Weights of a small GPT-style language model, trained from scratch on English Wikipedia.
Size: vocabulary 858, 0.988M parameters.
Architecture: rotary positions, biases, normalized queries and keys, value residuals.
Training: a variant of Muon for these matrices, 117M tokens, 7148 steps.
Each number is 128 + 24 x the weight over the matrix's rms, rounded and kept within 0 to 255. Layers, rows and columns count from 0.

# layer 12 attention key, 64x64, rms 0.281, rows 21-41, columns 0-63
[[143  79 120 164 113 105 132 131  97  99  79 114 163 156 104 118 126 111 119 138 117 150  95 119 143 104 108 126 100 177 134 164 113 100 169 104 144 108 120 120 126 113 110 101 139 135 140 170 121 148 135 179  77 153 148 103 127 175 167 115 134  57 115 127]
 [134 158 142  94 128 157  65 116 150 122  94 131 127 111 110  26 102 122  70  76 124 135  81 121 104 142 166  82  99 125 161 119 158 141 169 174 164 130 122 143 164 148 112 145 129 187 138 146 119 107 123 145 111  85 131 121 106 122 168 137 108 110 105 121]
 [130  71 155 119 104 103 137 149 121 121 135 154 156 141 121 142 123 157 131 167 122  67 146 164  93 141 112 141 113 109 118 114 140 113 149 125  91 128 149 123 186 123 104  82  99 124 131 138 100 139 141 122 177 105 144 120 135 155  90 110 123 152 131  91]
 [129 115  80 142 130 118 124 165 131  89 109 129 126 113 132 129 110 135 165 111 108 158  95 141 125 124  89 133  93  87 134 123 128 137 158 137 102 130 163 112 106 141 104 146 151  84 140 126 106 155 103 105  96 175 171 137 122  99 124 142 130 117 128 137]
 [149 155 118 126 122 133  79 133  59 129 163 108 134 109  99 159 114 107 136  77  98 156  57 155 144 132 127 144 128 145 117 159 126 108 141 145 146 122 135 140 118 112 179 157 164 159 180  77 134  87 124 126 113 136 111 113  74 126  89 122 148 166  94 118]
 [163 168 155  98 133 112 145 211 160  90  96 127 123  54 143  92 145  99 100  57 126 118 104 122 109 170 152 119 151 109 125 163 217 158 125 124 198  96 140 143 135 124 126 175 130 161 130 108 132  93 160 153 137 154  84 144 126 108 111 151 133 103 109 122]
 [216 123 128 149 130 144 159 109 153  92  92 127 118  48  91 122  79 150 120 101 170 117 155  90 144 147  82 122 122 136 188 139 167 131 108 139 165 118 152 138  97 100 149 168 196  98  97 162 181 106 112 141 118 119 154 169 127 160 119 173 133 103  92 136]
 [118  91 120 113 130  88  88 110 134 101 155 157  80 149 155 154 158 127 143 132 179 147 155 129 186 116 126 178 156 121  94 176 154 157 150 101  88  84 145 152 111 150 115 139  72 124 104 162  67 125 138  35 168 155 120 116 107 157 151 131  98 115 180 140]
 [134  98  92 117 104 111 131 122 124  62 136 142 116  98 146 141 138 119 135 131 128 112 120  85 109 134 107 126 118 107 110 132 131 134 153 116 114  71  86 147 145 103 129 121 125 121 110 122 131 119 168 149 147 111 152 151  87  93 171 117  42 179  78 157]
 [ 97 144 149 161 135 121 148 157 126  87 149 131 133 137 148 123 134  78 114 119  83 120 102 134 113  96 120 100 132 164  87 111  88 107 113 142 140 117 130 105 154 122 117 190 141  86 161 133  64 101 170 119 150 128 132 151 108 107 148  94  86 153 168 115]
 [105 158  74 121 120 105 154 146 136 114 129 109  82 112  99 136 105 161 156 109  99 180 109 140 105 135 161 150  83  78 151  95 141  81 130 118 152 111 185  90 144 158 137 143 160 173 129 146 133 116 167 126 109 132 129 132 147  97 105 160 110 145 132 149]
 [111 140 138 156 163 191 149 117 124 146 153 109 155 106 165 113 133 156 142 123 121 117  96 152 154 119 111 120 102  97 147 141 158 147 146 167  99 122 145 134 154 118 146 156 189 120 154 137 117 156  93 115 156  70 107  95  68  84 201 126  85 124 137  76]
 [111 109  84 111 125 124 106 129 120 135 153 156 125 115 108 146 107  88 162 142 113  91 125 122 136 109 137 167 124 163 135 137 112  93 142 143  87 129 120 119 114 145 179 126  89 151 166 140 148 109 151 135 120 146 123 123 115  91 125 113 136 146 117 156]
 [113 106 129 118 143 133 151 115 134 163 118 141 131 126 127 140 139 121 125 108 132 129 126 122 109 142 165 149 110 121 169 145 136 131 141 105 125 148 147 109  92 145 146 124 138 130 115 131 147 161 131 128 125 131 149 117 162  96 127 118 129 108 101 143]
 [140 158 121 151 118 114 120 138 121 148 139 105 132 117 125 104 113 158 127 134 129 142 129 140 150 117  95 134 156 123  90 105 120 121 108 131 106 130 118 121 146 124 130 114 104 115 130 121 120 132 148 127 118 136 120 138 126 153 116 126 128 146 154 107]
 [128 115 154 132 126 128 181 121 128 108 125 156 102 129 132 144 125 147 124 124 123 118 107 143 187 114 110 126 128 112 134 106 109 121 102 124  85 136 127 112 137  89 132 142  91 100 153 132 142 120 101 128 124 128 132 137 135 117 111 124 137 141 153 136]
 [112 117 136 101 121 136 133 112 136 165 145 124 143 142 124 124  98  99 129 111 147  96  80 149 169 153 160 135 157 118 117 167 153 157 117 119 109 151 145 171 141 160 141 128 150 154 148 129  86 141 163 128 147 100 123 131 118 109 127 156 118 162 136 126]
 [144 180 135 142 163 124 147 144 116 145 141 118 136 106 129 138 105 130 104  96 138 155 170 160 119 138 100 101 114 137 111 135 101 120  89 111 165  98 156 100 122  96 130  80 104 123 131 114 140 106 140 120 128 131 121 146 130 144 145 104 142 122 146 157]
 [131 112 134 171 111 144 139 131 136 144 111 140 126 134 145  86 150 121  93 125 136 123 144  83 128 145 147 119 145 119  92 119 171  82 136 121 116 115 142 151 127 127 103 146 130 159 114 112 113 139 108 116 116 133 152 109  91 106 129 166 123 129 136 128]
 [138 125 161 158 109 171 141 158  62 144  75 167 140 112 124 140 113 169 119 110  88 167 138 193 111 100 135 169 126 147 134 152 100 109 132 127 168 165 116 124 141 135 117 133  93 133 128 107 129  99 127 156 119 118  82 134 123 119 111 151 137  97 134 117]
 [146 132 124 133 128 131 150 123 117 113 137 150 120 163 107 133 116 113  93 139  80 120  75 106 147 123 150 153 145 134 151 119 135  75 171 128 146 115 138 118 108 162 151 151 165 141 114 165 146 170 122 119 144 125 117 147 120  71 114 125 116 137 147 132]]
# layer 12 attention query, 64x64, rms 0.285, rows 22-41, columns 0-63
[[129 135 131 101 140 149  70 112 143 127 112 111 124 119 117  58 100 125  98 101 126 125  99 129 118 141 157 118 120 135 148 130 154 142 170 148 148 141 133 139 147 139 117 133 120 168 128 144 126 121 124 120 108  96 129 122 123 127 157 147 124 128 108 117]
 [131  91 139 120  98  85 135 139 132 133 133 141 144 131 126 123 119 164 136 148 107  74 136 169  90 142 124 131 113 108 107 118 156 116 160 112 108 128 175 141 178 127 111 106  98 119 154 143 103 129 155 115 185  96 137 118 127 140  82 115 125 162 129  86]
 [118 110  92 146 134 123 126 170 115  92 112 120 159 137 167 148 127  99 151 128 107 156 109 139 135 162  81 128 117  76 127 125 109 147 144 145 112 116 162 124 121 167 108 130 158 106 148 110 112 158  98 120 117 164 155 124 103  96 128 140 118 105 133 135]
 [137 144 127 123 115 140  69 119  81 141 165 119 132 111 106 148 121 109 139  95 119 147  94 167 134 129 123 125 125 145 118 155 118 126 141 139 135 151 150 142 127 117 185 140 144 138 165  91 139  86 127 106 134 127 100 112  81 126  90 138 137 144  95 129]
 [144 154 143 118 116 105 142 184 145 110 107 130 135  84 143 117 145 120 130  67 123 117 114 119 113 135 131 135 148 105 119 160 196 151 125 119 173 101 143 139 136 133 124 144 120 160 138 117 116 112 140 144 129 150  97 136 130 122 106 129 133 113 126 118]
 [190 115 127 162 132 162 152 109 143 118 114 125 111  74 104 119  82 138 122 108 154 125 147 107 146 141 112 137 135 133 158 123 143 121 118 137 148 132 157 133  98  95 142 172 163 101 105 149 170 120 127 116 118 100 141 164 134 147 131 173 147 128 117 129]
 [139  96 120 123 126 108  92 118 130 115 150 144  88 139 138 126 160 128 132 120 162 145 132 156 176 120 127 172 156 137 124 153 138 156 143 103  96 118 142 134 116 149 144 144  73 138 111 158  77 124 125  57 162 157 129 130 109 169 149 132 103 120 172 143]
 [129 117  99 140 103 111 128 114 125  80 126 141 119 112 129 134 139 123 126 120 138 115 128  76 103 130 115 122 126 113 128 139 128 132 133 140 122  90  73 143 138  98 116 114 126 118  98 113 127 123 141 162 135 105 138 142  90 106 140 113  69 171 107 152]
 [116 138 152 171 122 126 143 143 127  95 142 125 131 127 132 119 139 103 124 114  97 137 111 141 108 100 117 105 144 144 105 113  98 113 118 136 144 138 143 105 150 107 117 185 130  93 169 155  84 107 173 114 149 110 134 139 130 111 134 105  99 151 162 108]
 [118 152  91 110 116 107 149 131 150 116 136 116  86 114  98 130 102 177 155 115 118 167 115 148 117 129 155 142  93 103 152  90 150  93 123 107 142 137 179 101 153 137 132 132 135 157 135 175 112 126 159 133 121 121 144 134 166 108 100 148 119 129 141 130]
 [157 122 111 124  51 148  95 147 165  94 114 154 128 133 107 137 105 200  58 156 143  97 128 164 151 156 154 137 142 173 154 132  95 120 145 171 133 108 184 120 149 189  79 117  58 116  83 138 121 192 133 197 119 198 130 188 132 174  52 120 108 117 187 114]
 [117 123 145 121 148 129 132 112 111 133 168 144 172  97 123 158 132  95 140 131 140 108 143 133 155 153 133 123 135 138 116 125 142 177  83 154 131 127 136 158 159 162 139 109 130 176 130 112 150 127 115 188 125 112 137 118  85 124 129 118 140 110 161 116]
 [114 132 101 135 130 136 107 125 120 153 146 113 147 149 116 128 122 119 130 123 138 149 110 103 151 137 150  91 125 147 129 136 124 141 125 126 158 159 140 169 153 146 159 146 112 144 163 133 130 135 136 147 138 127 120 107 119 132 112 137 106 106 127 107]
 [129 126 151 123 117 127 131 125 136 109 107 121 105 127 121 133 140 137 116 132 114 127 155 116  97 125 113 135 141 114 103 123 126 148 120 146 128 105 107 121 135 118 103 114 147 108 118 129 148  88 125 130 148 131 120 152 126 144 142 106 149 147 156 132]
 [124  97 153 174 133 117 102 119 100 183 151 115 142 113 162 116  98  86 116 128 145 142 107 136 154 164 141 138 107 103  81  97 103 147 115 112 144 133 120 175 120 128 132 122 136 130 133 122  92 115 106 123 135 141 188 155 126  87  80 137  89 122 162 117]
 [135 136  96 165 100 131 123 124 119 142 137 127 131 155 112 104 140  84 199  87 122 151 161 110 110 111 135  94 127 122 116 143  98 200 131 153 137 154 118 116 112  83 187 115 140  67 102 112 141 139 149 110 131 149 109 157 120 107 134 143 104 134 148 106]
 [ 74 103 123 197 133 144 141 145 112 126 102 133 138 132 168 144 166  76 130 158 129 135 141 125  88 118 136 121 140 128 162 153 123  99 142 128 180 103 138 116 156 173 137 141 183 189 121 144 131 131 150 165  95 124 112  76 114 147 156 127 151 115  96 186]
 [106  88 132 118 162 149 126  91 123 175 152  80 155 122 193  94 124  99 116 136  94 117 151 117 155 156 148 123 120 130 147 114 129 156 153 138 175 147 154 154 131 153 138  95 153 155 156 123 156 111 131 128 112 101 112 103 111  85 161 157 107 107 129  79]
 [ 37  16  35 156 100 151 116  41 125 195 206 105 231 151 175 107  96  89 164 209 172  58 125 111 156 216 210  61 122  87 138 182 115 133 173 128 146  89 185 146 126 185  65  78 145 195  88 154 136 103 178 206 110 102 176 151 106 100 163 149  21 125 100 139]
 [136 109  97 125  87 114 131 137 111 140 145 146 157 111 151 110 117 112 192 107 121 136 138 142 119  87 158 162 137 119  89 133 146 140 138 117  93 110 141 130 121  90 122 159  77 102 110 101 149 113 164  95 141 109 128 126  92  96 127 136  96 131 101  96]]
# layer 12 attention value, 64x64, rms 0.313, rows 0-31, columns 0-63
[[139 131 145 136 146 124  94 121 152  85 118  99 104 167 140 151 121 134 128 146 143 141 121 113 121 126 119 132 169 118 158 132 118 143 134 183 130 119  92 150 136  71 148 115 134 136 128 137 131 139 112 123 126 127  97 143  83 136 144 143 130  93 116  95]
 [131 123 159 158 153 101 112 146 150 126 131 117 125 122  83 136 147  93 147 125 128 131 131 107  89 129 139 131 202 154 148 136  88 131 134 143 156 146 131 132 124  92 115 121  97 113 112  76 136  85 127 133 144 118 124 106  91 129  93 156 126 167  94 127]
 [136 143 116  88 157 127 135 143 103 122 123 123 126 116 147 128 143 118 102  81 212  98  86 149 165 109 143 131 105 126 160 150 139 119 138 137 123 107 156 197 154 171 126 170 168 117 143 165 164 161 124  93 131 153 110 160 160 130 162 133 126  99 145 117]
 [148  93  86 135 108 120 168 141 157 126 107 107 134 137 156 123 126 140  88 107 123 114 123 116 142 127 120 132 117 169  80 147 152  94 105 104 133 111 119 107 106 166 154 114 131  88  80 137 133  90 141 101 130  98 110  87 138 153 151 126 134 115 150 154]
 [155 118 145  98 113 181 151 113 109 175 132 120 107 108 156 125 110 106 139 145 135 131 123 126 121 118 112 172 137 103 157 129 122 112 119 109 127 118 138 139 127 106 123 124 127  71 109 186 113 138 142  59 151 138 123 102 137 109 129 109 145 170 108 138]
 [120 132 124 135  67 123 156 171 151 130 113 182 162 107 123 134  83 107 116 109 136 125 126 166 106 120 155 130  95 137 135 156 125 134 128 115 143 137 140 116 135 116 117 109 156 102 105 132 131 114 131 156 113 110 136 130 133 112 160 106 132 135 127 144]
 [110 106 130 107 188 131 137 106 147 112 146 133 118 168 135 111 110 135 177 147 147 134 126 131 118  79 131  98 173 109 128 125 107 107 100 157  94 114 114 107 148 156 132 166 110 137 127 171 157 122 121 110 121  96 159 122 164 108 124 146 128 105 145  96]
 [ 99 137 174  86 113 130 114 104 144 108 122 131  94 157 140  85 107  51 121 120 100 108 138 138  91 125 173 128 143 147 119 145 156 124 138 128 151 170  73 168 132 161 143 180 128 159 135 160 173 162 133 120  91 115 134 150 128 131  87 133 141 129 103 128]
 [120 110 113 121 122 116 180  96 161 117 142 165 131 108 123 105 109 132 110 108 156 121 152 119 112 103 127 121 105  90 119  75 152 109 123 106 102 130 122 112 139 148 132 119 149 104 146 161 119 132 104 141 125 159 140 154 160 110 160  76 132 111 134 108]
 [ 89 102 123 134 110 144 114  98 110 104 119 110 112  68 163 119 105 122 139 142 108  99 117 117 105  77 134 157 159 116  72 162 174 142 133 104 116 146 123 173  92 125  81 130 100 141 108 130 133 115 135 126 143 116 108 121 129 126  99 165 119  88 152 190]
 [134 113 127 171 123 106  97 126 131 162 108 119 169  66 109 132  92 136  98 157 123 126 145 113 112 159 158 173 115 125  76 141  41 154 144 105 145 156 132  69  99 127 105 154  96 157  81 141 131 124 184 103 129 124 118 108 121 117 123 158 131 128 126 176]
 [129 176 135 155 101 156 154 119 103 138 150 162 158  61 123 122 154 136 100 131 176 140 135 146 173 155 137 104 133 126  92 135 133 112 191 132 155 133 137 123 191  90 147 115 144 100 117 108 120 111 169 113 167 132  91  97 118 121 114 125 147 172 127 111]
 [101 157  79 118 111 118  96 148 123 105 169 143 143 126 149  93 106 116 106 162  87 104 145  87 166 112 140  74 113  96 128 106 128 135 184 105  89 152 131 187 114 135  92 154 139 122 124 163 150 152  74 122 149 103 154 129 166 112 143 143 103 120  91 117]
 [137 155 136 187 148 118 170 162 157 164 101 147 162 104 168 128 129 150 130 142 167  91 132 147 143 155 138 105 113 131 115 146 121 125 127 105 173  76 107 176  91 140 112 149 134 123 140 129 141 138  99 133 138 126 119 101 168 139 145 144 120 149 160 121]
 [124 142 150 123 128 114 103 117 143 120 142 160 120 168 149 103 125 114 113  82  96 101 122 124 120 133 125 134 146 119 130  96 146 126  86  98 149 123 129 123 121 107 109 154 103 140 140 119 138 155 115 143 134 152 123 149 148 148  96 144  81 123 143 143]
 [159 113 142 119 162 175 148 101 126  90 142 122 121 144 154  99 143 120 120 115 142 107 152 125 169  63 114 138 160 106 102 156 123 103 144 156 117 136 103 139  82  98 129 102 187 107 121 106 140 156 126 118  75 144 152 143 152 134 140 102 200 136 119 140]
 [ 92 108 103 132 176 115  97 150 125 111 121 140 135 143 127 139 132 137 139  98 158 168 132 135 129 123 166 110 118  79 135 140 134 156 116  93 162 124 140 152 138 121 143 103 139 123 165 176 116 131 107  90 115 124 100 123 152 139 101 117 136 116 134 144]
 [157 176 113 128 143 100 148 107 137 129 157 117 133  94 116 169 109 173 146 148 144 133 182 129 109  67 105 128  82 129  84 178  89 119 116  95 114 100 137 125 129  90 116 101 123 130 113 149 141  99 112 142 109 121 111 117 153 127 169 124 112 128 140 134]
 [112  96 139 165 140 141 187 106 102 132 130 107 123 160 165 121 117 165 118 153 135  94 125 120 170 149 137 103  80 125  55 170 151 107 157 156 126 129 124 132 118 158 116 156 145 112 129 115 116 161 154 143 117  90 153 151 149 156 147 132 122 153 105 118]
 [101 142 151 138 107 114 119 136 133 122 138 155 164 100 103 126  89 110  99 156 147 114 117 111  77 123 135 165 119 135 149 153 106 133 138 131  89 123 163 125 117 133  92 119 122 156 162 143 120 114 158 123  86 154  97 138 151 111 104 127 124 154 155  98]
 [116 106  99 126 131 146  90 133 163 152  82 129 132 135 139 110 146 108 158 153 110 137 134 131 127 100 197 130 131 182 141 163 137 168 158 152 107 131 108 141 135 159 111 173 133 168 140 115 159 147 130 130 132 135 148 113 106 127 122 148 138  68 129 119]
 [132 142 181 103 197  89 170 106 117 160 178 106  91  99 178 136  97 149 141 141 160 110 155 143 121 126  63 116 144 133 115 140 153 142 113 112  79  69  79 118 121 145 129 139 104 104  71 108 108 135  95 112 147  82 125 177 154 112 137 107 155 119 167 118]
 [118 113 146 121 106 114 121 135  90 147 137 102  90 111 133 131 120 133 122 112 129 142 174 123  96 155 131 145 122 131 120 174  95 121 143 133 177 147 118 127 111 109 100 108  71 148 160 127 130 117 139 146 118 118  99  78 141 165  82 166 160 117 116 116]
 [135 113 121 122 171 151 112 120 128 137 113 107 156 141 139 144 134 144  89 165 168 156 128 171 128 102 125  84 124 138 133 144 159  76 138 129 113 139  86 174 156 136 144 149 118  84 133 126 147 136 134 122  97 111 117 136 101 107 190 102 125 123 124 136]
 [144 118 107 151  90 137 164 120 131 123  80 137 107 111 112  99  54 145 106 102  90 123 121 110 123 148 173 136 133 131 144 128 147 123 113 147 177 154 120 108 152 138 135  96 113 137 108 105 107  85 120 142 115 125 131 142 124  82  78 107  86 129  91  86]
 [118 136 129 147 116 149 153  77 103 145 141 186  71 124 172 150 150 105 156 198 146 140 107  83 111 127 162 139 137  99 136 154 127 130 119  84  91 149 150 137  80 148 104 151 109 116 130 114 161 177  91  89 104 129 159 150 119 124 119 171 175 160 135 138]
 [146 118 115 115 119 151 136 132 133  94 146 121 108 126 127 106  94 135  92 150  91  69  87 123  85  92 153 110 152 109 111 140 109 162 120 103 158 126  87 134 144 120 117 146 101 139  92 122 185 109 114 150 136  83 145 142 147  89 123 138 141 121 120 139]
 [117 144 154 170 110 114 155 123 148 182 108 148 118 129 102 167 161 127  94  80 102 170 132 143 153 187 214 104 102 175 163 129 136 167 158 128 141 118 170 150 130 122 129 149 162 126 123 136 130 105 102 113  83 129 136 120 130 116 147 135 116 143 167 118]
 [111 124  88 111 152  84 156 143 144 148 105 128 126 114 140 114 143 138 128 113 169 137 142 129 129  79 127 109 114 127 101 121 125 133 138  90 139 125 132 116 125 138 131 132 129 107 124 112 110 131  95 134 147 135 134 110 116 145 175 108 109 103 117 165]
 [103 132 125 137 132 119 127  77 133 132  85 129 159 106 130 144 153 145 112 147 130 118 147 101 130 153 139 109 110 165 126  87 129 144 145 113 166 151 147 175 138 109 118 134 130 111 195 166 134 147 139 118 130 106 113 121 124 157 113 150 133  99 114 147]
 [144 109 138  85 151 134 164 162 116  73 136  93 113 112  89 132 106 133  91 116 120 139 110 106 136 137 107 114 156 135 111 165  85 110  95 155 124 142 105 128  84 171 155 119 102 132 158  91 135 147 103 141 129 157  86 110 121 122 132 156 159 145 118 135]
 [149 146 146 143  99 147 155 203 183  92 120 166 122 130 145 155 126 137 168  91 113 102 131 126 138 130 134  93 117 147 125  74 128 127  78 159 154 132 176 123 145  93 116 152 144 107 160  98 102 101 151 142  97 138 145 125 112  80 151 130  96 157 135  93]]
# layer 12 attention output (transposed), 64x64, rms 0.271, rows 0-31, columns 0-63
[[114 127 140  94 131 111 126 136 130  96 115 121 106 130 122 105 170 145 125 164 101 125 132 127 124  85 111 101 150 119 113  85 158 165 113 147 134 156 101 143 129 157 163 146 108  96 125  88 156 127 137 139 169 113 126 127  81 129 142 132 125 128 154 137]
 [ 98 129 146  96 111 159 135 107 114 168 130 123  99 119 126  76 149 164 101 133 124  98 172  97 114 122 120 130 125 110 151 143 148 109 139 106 154 135 100 106 112 151 145 104 152 136 118 186 128 144 145 122 106 142 120 122 173 108 147 110 100  89 160 103]
 [114 115 101 138 127 147 112 111 123 131 122 142 125 165 143 131 104 114 109 188 109  88 139 135 115 149 114 136 142 144 155  51  75 131 197 148 137 153 110 130 125 147 139  76  66 140 132 144  77 132 152 130 120 166 122 125 152 133 122  97  97 154 133 107]
 [134 137 123 127  76 127 113  95 107 123 129 162 114 126 113 132 109 155 155 146  99 148  98 130 143 134 142 122 104 136 133 135 128 120 191 150 118  95 103 154 114 133 140 146 113 128 167 160 149 143 161 159 135 117 143 112 105 107 100 124 115 147 112 114]
 [110 104 118 112 135 115 129 112 153 136 143 111 127 107  77 114 117 106 134  86  98 152 103 116  97 110 140 100 136 128 132 143 160 114 173  89 119 118  80 134 167 155 120 119 114 109 149 149  92 108 129 100 102 105 119 129 134 130 161 106 114 128 127 111]
 [142 109 124 150 155 154 166  78 156 114 125 136 150 123 158 105 143 108 126 144 133 155 127 140 168  94 103 114 121 146 135 124 140 153 169 135 105 115 152 157 136 161  86 128 104 130 101 154 104 171 146 120 125 139 142 130 133 149 122 174  67 104 141 163]
 [155  99 152 143  93 140 132  89 142 116 106 108  99  96 143 127 124 128  89 155 103 108 166 125 140 137 116 128 127 108 123 128 131 174 175 131 128  99 106 142 120 119 142 146 112 164  85 113 148 100 130 139 113 124 150 147 112  88 132 119 109 112 148 156]
 [121 118 142 148 146 133 112 149 122 137 156 112  98  87 166  97 113 157 162 108 161 126 116 138 130 118 144 144 132 103 129 136 135  92 124 114  81 135 160 101 115 125 128 108 153 156 157 109 130 120 117 117 173 126 149 102 135 127 120 154 173  86  84 136]
 [140 137 122 105  92 177  97 146 102 141 139 135 120 130 117  87 124 113 156 127  98 113 119 116 110 138 131 127 127 116  95 119 146 146  99 113 149 123 106 163 150 113 125 115 110  69 139 131 118 116 119 146 106  86 124 161 133 161 135 147 109 135 125 144]
 [105 109 117 133 140 148 173 151 142 148 116  94 126 118 156 118 135 113 108 104 121 167 140 193  69 162 125  96 145 136 140 140 106 140 135 167 116 135 135 154 149 134 140 149 150 172  80 125 129 152 121 151 133 141 174 159 121 116 136 126 128 162 136 137]
 [116  99 143 115 108 138 132 133 105 112 107 132 129 130 122 164 131 168 152 129 137 137 160 140 115 100 122 121 116  70 152 138 121 135 136 149 113  70 111 132 149 114 103 117 160 172 111 170 167  88 125 132 133 109 102 128 104 160  60 125  86 178 107 132]
 [167  86 138 117 125 128 107 107 146  85  91 120 100 110 137 124 138 154 168 157 140 118 134 117  96 117  88 142 127 113 155 129 119 122 128 138 117 109 146  96  87 124 100 143 141 101 119 112 129 143 103 122 118 131 145 159  94 154 131 121 143 127 127 127]
 [132 120 157 127 130 126 116 123 161 155 128 157 147 126 150  99 168 135 111 127 140 118 141 122 141 188 157 124 138 135 130 156 136 130 135 128 117 155 103 137 141 136 121 135 138 148 147 167 123 110 168 174 107 138 157 126 142 129 170 137 118 128 153 184]
 [115 151 135 159  84 144 133  89 143 139 124 146 109 131 168 129 129 113 122 117 108 189 164 144 102 142 149 104 155 154 124 109 143 118 141 104 118 121 104 112 151 164 121 122 123 139 103 114 121 116 121 122 144 120 105  92 139 100 126 147 189 121 117 113]
 [107 129 103 106 125 119 102 132 130 131 100 135 127 176  99 115 157 144 103 187 101 146 166 121 123 103 163 152 134 100 122 112  98 150 166 122 156 166 144 121 138 163 147 116 125 141 136 143 140 133 122 119 160 180 119 117 108  50 108 144 115 101 129  99]
 [ 89 126 149 110 122 121 131 116 100 160 104 113  94 134 117 113 130 132 168 164 116 155 139 121 103 138 146 109 152 100 138 115 124 149  82 133 126 124 116 115 106 140 141 153 135 128 133 126 129 108 112 124 124 132  81 145 137 121  99  98  94 123 139 114]
 [ 79 141 134 109 103 115 159 157 134 180  98 125 111 107 118 129 111 145 110 157 118 130 146 105 115 138 137 147 159 129 114 146 122  92  82 133 131 152 106 142 139 139 106 128 117 110 133 107 124 152 184 198 137 131 162 146 114 146 137 106 154 146 137  98]
 [170 123 128 111 138 115 156 138 124  95 169 145 125  94 150 147 133 115 130  96 186 130 107 123 144 160 115 179 110 104 134 114 183  97 123 141 121 171 137 142 105 138 130 139 107 167  99 125  65 173 146 106 128 110 129 122 115  92  93 123 166 128 122 106]
 [125 156 121 106 142 144  99  95 152 124 170 138 129 120 135 117  89 132  90 141 119 139 132  88 149 142 132 121 163 109 175 139 154 138 134 131 131 125 151 123 119 137 134 131 118 151 130 153 143 136 118 138 159 105 137 126 135 113 124 142 149 102 153 133]
 [155 112 113 124 130 129 145  85 109 152 123 128 147 138 149 152 124 163 123 143 155 162 119 129 172 136 132 129 180 143 131 158 121 120  76 116 177 150 119 113 116 138 166 131 123 146 131 133 105 139 124 159 122 113 169 128 115  89 134 153 140 103 155 144]
 [ 91 172 121 147 109 126 121 140  86 129 127 126 109 129 126 117 122  98 114 138  59  73 122 146 137  97 114 141 138  85 107  73 137 144  86 117 132 113 147 121 149 145 122 141 123 170 131 153 103 110 132 146 113 124 127 129 105 104 171 114  76 193 156 147]
 [134 170 116 154 128 152 137 141 150 107 141 105 112  92 131 123 148 169 133 129 139 134 117 155 116 136 156 126 138 139 118  86 116 111 159 130 165 135 146 110 136 101 148 146 114 150 115 132 121 114 129  83 131 152 104 139 123 107 160 157 100 150  94 144]
 [157 197 125 111 158 117 108 111 109 107 124 118 143 143  93 151 133 123 136 141 128  72  97 129 100 147  93 140 107 113 127 127 102  85  86 109 111 150  96 127 165 141 155 113 147 134 150 165 122 126 114 158 100 134 144 150 150 112 114 132  92 125 118 143]
 [142 134 120 120 143  94 149 141 126 150 117 135 126 136 143 152 135 127 171 131 114 121  98 107  80 140 125 155 137 107 140 124 151 161 166 134 126 100 144 110 104 141 129  76 175  77 150 119 159 136 116 147 132 125 121 112 147 114 114 168 103 175 127 122]
 [ 90 110 149 155 140 113 152 136 130 115 181  83 119 102 145 177 153 144 146 112 169 152 109 143 132 111 124 136 151 117 142 127 132 118 168 132 114 113 126 124  94 140 120 135 110 110 122 130 127 118 133 130  95 131 140 139 170 102 117 142 119 107 164 142]
 [171 135 144 127  88  88 133 124 146  97 104 116 152 128 108  94 129 154 100 142 134 141 144 165 133 142 142  78  98 164  82 143 187 134 117 175 120 127 120 122 117 132 115 160 156 155 109 118 154  84 111 144 117 126 130 112  79 119 127 113 162 128 107 100]
 [132 139 138  80 146  73 117 126 144 111 169 129 128 139 119 135 128 150 134 130 164 130 141 131 173 124 156 138 113 127 137 132 113 142 112 134 123 113  96 110 102 128  84 101 106 189 150 153 104 125 127  88 134 118 118 136 150 108 156 149 115 140  94 110]
 [121 129  98 112 127 127 140 178 117 162 111  99 100 110 141 135 140 137 170 117 102 113 169 107 107 111 127 133 118 116  90 102 139 127 123 103 124  66 141 131 153 137 119 147 145  80 136 144 155 138 130 120 154 166 161 112 159  90 153  90 122  93 108 149]
 [125  96 132 156 112 115 149 128  89 155 138 105 136  95 109 110 119 166 148 121 162 137 124 126 111 107 126 107 103 166 149 115 148 154  67 159 105 135 113 124 168 169 106 109 155 115  93  81 120 125 147 133 116 159 129 125 114  76  91 132 126 112  92 158]
 [168 118 138 125 113 144 115 114 104  98 128 116 135 151 129 128 143 129 110 125 144 136 123 132 140 124 161 126 152 142 104 175 158  94 147  95 131  64 112 130 107 110 162 131 148 104  97 136 160 143 101 115 102 154  95 101 125 103 150 124 115 138 123 144]
 [180 130  98 133  98 141 112  96 140 169 144 145 138 129 120 114 127 165 108 138 108  89 135 141 113 111 103 131 122  99 144 109 151 136 119 101 148 115  96 120 136 136 147 152  94 177  86 121 176 170 109 105 139 126 132 102 127 161 134 139 129 108 137 104]
 [130 134 133 117 147 133 144 125 124 162 144  99 159 114 144 119 140 111 162 151 123 141 153 138 134 144 102 116 150 108 125 170 119 169 106 109 103 200 134 141 133 114 150 131 144  55  97 116 102 127 103 120 135  76 166 102 121 126 139 103  96 151 134 143]]